Part of a small language model's weights: 13 layers.
Each number is 500 + 40 x the weight over its row's rms, rounded and kept within 0 to 999. Layers, rows and columns count from 0. Numbers have three digits each. The size before them is the row's rms in percent of the matrix's.

# layer 9 MLP up, 256x64, rms 0.102, rows 93-255, columns 0-31
035:510565497501493508492455500577529509508490458477520461543504500482510503558521551523533473486462
111:464525545471525486534512430488448488567472494507478547444526483588539540462488505402469481452508
082:535512458410524457465531475452473437455490551473499457471517497509540448475555563490468487437505
085:401508476580564538462536521436455505481495484492419464549509507479513447493467541453491442544494
108:469505498533478502482569490524533455495408431557497525454427480496491510500506485573507497526545
108:503527545512468466570521460459457419547525452531571474464530473469462540494494530487580430539521
105:539482476489559503566523484480503494484517490507485446478523497490458558469412539552435474557530
108:438460488536514487424541506491518580520491488510504456500504530485466501522518507507529429484514
107:546523478501506515510536507488502457546453508643472488449451460546498497515547549464506434492543
113:498533497538558538437512492485443450479562527474506506414509444522468516475479510453539550495501
123:467533478535526619427481546468457485549513505471528442432464479501439480526493494552580509488525
073:513479456485492503483490492496501458480493492568525460466449448602591463468550487507528528597469
116:530517504526554500418572428494498476565449508448529573527513437530439446556494566488494442467557
124:488525488447522499483474445472520544524494504507479523444509447447425503448495574464548506420496
127:495519473530520517456534476417500431537476435571509509480560428455508527507546518489521466525581
111:516505528568508525594477418490425487521491456541554445478480433567483496459521496441506466468551
100:565485452513522460432538532528485463529543539496542536454442490576467514557450471522516518476477
126:464537558519569515522511475479464506475467478485498507480502454551587478508474453478562471452531
058:411544483522457546473532524476437528508507537486531514554478437465528469524559501480557510515489
094:466508531502514447552498482556413525496536584552467423443497536512456482506483484594545464463490
105:396467507452499448442485442507466520499473483510537478505477518555480560464450494548524492426509
126:536533433501479481530500448485496434485497523533479493438537483573468488521526411512561467561558
109:459496407451543501537515403439507466506507529478466445476562492534522537570482504484433471492513
006:501495528439448493516467518529505492468511469431429554537520463461527503421466495541432545490448
099:526445450497572550494505470500476525462456475613484475486466472502490530540402530460487550444537
090:528591511514513504456556462586482395492462528507520504508520452561524513503419576492543518500491
114:494491486593529476534520482436431548495475490484513479456586429623507516521462533473465538481473
084:572484384527472431510499482511547450482580526520467514507480539511471496512488476527547493537448
093:585499518452499465547548477469555409544479417481530473498494529566463482482548502494550494472509
098:469435416458511532490534465470479465492499506484503479501547429544551485479434535482503539443533
091:502475503522531504480537500506406494448517455438494440495520510526510498457502542464518416444556
114:524558460567537450530579483517483500587488436514474513511545435547526456528480535497520455458491
122:505530460437570463481560511526531502507409527553500485441452526535505496556390529455547471516450
119:483519470522510483459486490435461533515448568437529561464512500529562493532495491496523469476418
117:431501489491544491448508493456500552516520632487545531502478496506516521524424522494572464474536
097:459520475467524476501494474466469547494417517552602511462457475473485443504478534521552484475485
104:421526393530498529466513511480493571482483519481495530546509460555476512519541516472542468501502
100:528488415488498508516532477548495505532509504512451568520443484465456478511473626451536506525487
067:583523447469472501393504486473472551520473447467484474439468487542542492443480532499526533503512
133:473505491449476462508513512411443551564542534496473492493559521509469495503511531465556454446497
098:464502569506471467533473406437460464562469489512500487461537507518484541518512528484486461558545
101:500504531489470423490524489488480542552529563473554525497395548522436486540548512428532493467497
119:512472496552491536503500533534556420526492550521555453454494528584422471536545557497499466453440
068:552492547511490529509485472476536472486521438438506442512534564506495510438511483484562490443514
005:515463511499577464536529492518558537466525563490457624558479517494510484477504494561507504496407
103:466574480517512460528534441506431460484516552460486540455505454454504568523582489481589464512497
101:459547489447512497466477478427426513546454566508461543423500485525538530515443458546601463410495
006:467498498454491511501431444532525481433424444428481495494452494425445446477479543515482494470441
007:550510550537513528501584556512494543511576565567475569549546502562524516482497490556498513542527
122:447473482550520539405523571480548486491528481496513415499444509472489508493512542488534386506492
108:488545517558497462525528525485471471534473472552499522513561398491539481444541537557482506541491
115:456533484494534503524504464459527530577498517504542480463455417472515474503537418542521396511471
115:436542499427442483447500470452503494533460572518523579545510491445508477572504477528531475514453
107:460521500504507577539492493492516435539534413507474529544474411479415514457531503540513423444508
138:471486484552535504459533513536461468508520516475547428489505521511507456483489532446509402533518
089:448491537497488491539558536512460525482445490521427424426463474509467491511443512466453491461502
111:497472523500612503477531458481437517480497453467474433427493547550505529528407555424513495465510
008:511483486485552469457610523446464517526598544557416541513519445562530477434484457516480497507506
098:520508457527513485491532452413395574555505535508548530533495469534509506510415546474535500423470
115:498404466547555469539502492494497505462486507542496501493521463541454493519506482524552474514495
096:465541394478479501491513514496532488537420529510452445501501559485534451531484465525467468454540
005:495516529503499476544514531505500605497476451430502596573453492502486507475494544519453507524449
124:479549511498561435467572456527446488496493535495565443498458545466559550463442494572498389438531
094:556528495502515527512496463494528436526486439568418453494407554541483466471460483489533454467487
136:477549503590504523526505484422428500570494507553467521489462492518472485539533468466507491488509
106:472423492517471534538516480427505514529486546516458520457481457518494462461562616501550489488499
113:546485480485529508470501469542530490478502547578493451459454503441477582537475480492591492537509
091:547534435469577481438505520514521496468449499455489528493479463594448518501441526487454477474503
009:497479457476519473473575483433440523500499526530431481494474408517463419452491490515474451455466
135:497529428567481441446520549495519457549429451497544516510435502519482443575556457494496518519505
006:491448536465534447508494497479511419478593500479435570485507515517586537482448413475494525527479
104:460478489527546438542495490473394488435473565569482471457504496537524477496448452471513504460584
105:510458514513486483512495471501442555533482540520502430470473469487501473402482495536546498506510
080:459505523406514503480554420513442496474519420522555535406509503536513566454537500496505496476460
081:535478452497556523493566556530497465435483432588493431566474495462506526426402521468488448484480
126:483520496511541445465519539461542484493457494506515488471459524524414513522543519560482453460458
107:452489481534474533472527491445452501528500473526498433436609447541554448582528477469501514411513
106:451532445511510520418559519482442491472488512498482530537488530471480444557497540462531430523505
109:482514456512496441485508519523431591554502493500515473538530445547432551440530467486491492487471
121:457435481511495438475582525497479501529480509528444509477406559509500547499405553563532481456421
102:427523520544511446539531455461513469505499481524491489523432486489524499528471567442503527521535
111:533468532532523493464508458540534490446499539489494473510493503514424479528539498475567515450514
111:519493445534547470534515448502461442521465512539543499557584450564443490444426467518502454556464
130:505487416570491454479498449471532497514525511515505510406466490582463478537522537463502523437475
008:483443499453513435470512466439471459454528470452409537468465434488495452442438453469457477468434
111:464513486479510577444509497470507506540525505485479519507473485467475477604485570420508517497608
104:427565507439545502448570500434458536508553474542427501490470471497468527476461487522535504484494
099:480464524458535436504498476538453534513521555466513521449487502486468456510378501482532509417463
119:399492509491535557501506483505497465550460413592405507473515466476535464524529521501506431495510
116:521529504440511518487559451491496457549446513521520457413529451465540458584516476518491484503541
105:498477492503497450526596442485500466484520463522531546420499483496577500541459524499566489524578
102:535510478600528461454531513515508497449456502527578528428453569458463472583461505465510461499515
097:460466568531510447467490420528472568560455548478476466481486448466483554509528489469501484531517
082:498513484538600468458473544522546571495497526470518506506492554418499478499494524440476464455535
008:474513520461459515509446467507493532480466395435473517497461477452431461496491519472476475459421
007:464440421473448439462477509465460429470495503480498445468472485510538501477482424455447514490539
007:517520550547541520547518528514540509565572542547526550507520567526549547530540481486551524553509
089:558569496564501514408543510502507456508530470539483447516553478496424538527443519531493541496509
095:525507604575553510487496433500501470548438507483444480509474506503466457525491464460499536543494
106:546468558546536464535484520487550506576515514517497470391459451511500535490503532504563498517476
102:531504483520553491397558469515450467492538519485546544474421437535454470477478488442551467483524
102:531492467565549454569495360558486488513483476489519464505478465515483422485545514486575506515530
005:479578488485520533530445504551517601533462419481524479531428517495488465532572553507528476474444
133:489478411510466499531477426458509512527464516484456484508505482547516512535516514539516457499504
010:463462415469473438441516513449447476496495529501444456495491437508494451435479442501441469478489
145:524507505521512512496544464428490459510470472525535399416492434530540476496481530483476482515569
118:550561473561495485513507500480501473550483457491556493459519489570443512514506543450490497561541
123:441524442480484550442521467481396537521455518458455557485497507523450525544463584512526472529477
089:445510494592541536485517446445464469540465494542514458461476494517445515514453519469571491490489
095:468520439371520492489489428484536572506489574483514461499537471549484469510475518510518439505469
089:445492465560575565499489433514440474512518517478537489503482475598493479469492552480482421515521
133:457568467478555440460553524481508475498459522482457491502506486460465461546519513546487497442571
093:514539486463497556477530511420441474514477519536429475469450500537504568502514431488465511463553
126:535542548525500497466536434514488467564459535528455561447445493507473478530559477496501455447571
126:517544429544528442537526515493543452549469438540443514519497496499455463567569470527519494552446
099:438539564523512531491558486527455508523525472486564562492496489516447494580559478475487409472553
009:526559569527492545529431514575537526486476430461559538516500548481491535569511561488537501522499
007:490526493468509488506432493538516516449427471435500515544468466430433461455496563542498454456409
084:533508475538524468476516548497419503453552549453466494536510498474479460560502556454491440510498
107:489532529509572538437528431462517487459448440526481418443471488527572483533508458505484528477529
119:472516467464501539492485463516439505526575432511434473509503416482495433533482509455528502515555
110:481496468483544556509536499471442439510532431475528476447513500516474522471447548472509507528492
098:494486451471578522490533432531492456494514471498419492504432491566478515523379486505538458443491
094:526528503490514465432575508469539455475470552438495485536576474486510501550484575426445511531502
004:494516514583529500483498480535563454461464513481561459462455567490468529563507511480570504480543
097:490546443487470554513532513429435516530498494491526434504495547533489538501432458514534472571533
109:515524410500476454470549434503434491540492548490504511465565490509522524559471547461484500461483
007:529500547504537470538531539500504534512585502475484574538513527547607542497515460496503564509524
097:479487429505528588434510508359455532495506511539500445474519517487523491566546479491479501505516
116:414460599577483457511502455517489473463474566456552470437504483530493533488530547531513479510472
077:457528553468478456498481507454488506474474457439464502516516492514489473454535443514434423516487
104:550514450555512503507475441404427558511515500521460478544523431537516470517515467472508500540610
115:538500413475519483573507480478444513449469512533476499475553460500488520553488521484452532536508
083:517564564455502471515521496476499456491535511519538516419482521583480578506485499452509472510493
114:524470430494550518428539493492492488497505547510480477519462469535442494578509509451510552579504
128:437534413514511525534504517468470503592468477553457484467497486531440495511436573520464514508506
005:510470544487527476533459463482522440494545452480493537482465555487560547510477451444562545527496
120:458548518496515476485564527472510432486476494436538475515473489522507528464463461565538418566537
107:522408582504485492487469503466501512537531567473444499513429494497465542510452541456538467500498
125:430452504499559465430520482492538533578443515509496549470475463487429485524523602578520518486465
093:512595501483476496525458533461434500553505548511535447442473505538458478469457489547529516462444
123:504521461509505522478523473421523497550494433505546510487443475582500521508510450571537476598462
122:499473432484479579512551479481515496447476552506512521449457454459437453476445534496577491532540
108:441522437523505420464547472488484497518532485547512484469604472485481428563536535567487512460543
087:447495524526477430466509438512554501549520505523484453502527453599612498516519528531472530479578
078:502518550460521511500557455458515486526561496471517494502534540493528453544530499454478535463528
101:476567495569533559463522523563460450543420431500450501524489454527554470571497504462482495516443
112:451563539541459527577521510477477530571429493529460446437488498562509517515469504592522446475411
007:558484450496528471479540539493507483483561600544476508530577509530576531428514481570514559498557
138:539528409514571501477547461446464498514500499509603469451508503600433478482531468457490529470520
087:562520486492479425522531477566526505549452537485461500543529470523503389490478519479478475574460
108:486504450472485436469528471452485487492542567434537499418498510509542477555511555539484483485588
099:459564534577506556416508532429482520551533449528457487498483445517460483525479504467511545470542
111:516538489475514517483608475484455444553537499512556497508564457559498457504527498479500463502543
102:466507410488518522484556511510497493532481451515475485525560479486547474483492535423497523546501
006:452501512490490487522456437511556493478441415423477503512471495432433492494485555469478515492417
093:521500533451500479453572528478474522521430547530477520523477508442460457519399490466518518532567
007:536491496493583462541572530466513522517568593511483542558521490540572475482544501525541530452496
109:465514474538499480491517541484487532545451425504431449446523466571433535475574518525515445495551
106:459545500496544479537480473560425447573443467528429495499512445513506490562575525578502467480488
108:441508486507551470479579494462455553495498510498486525471461552454449471523427539472451466511592
108:442492495545513494513478442420437582578480567515528440472547500556511587491556447540471510484503
115:560504499462504480571551374526507450554445500503531438458521452523474493506556543482479474504564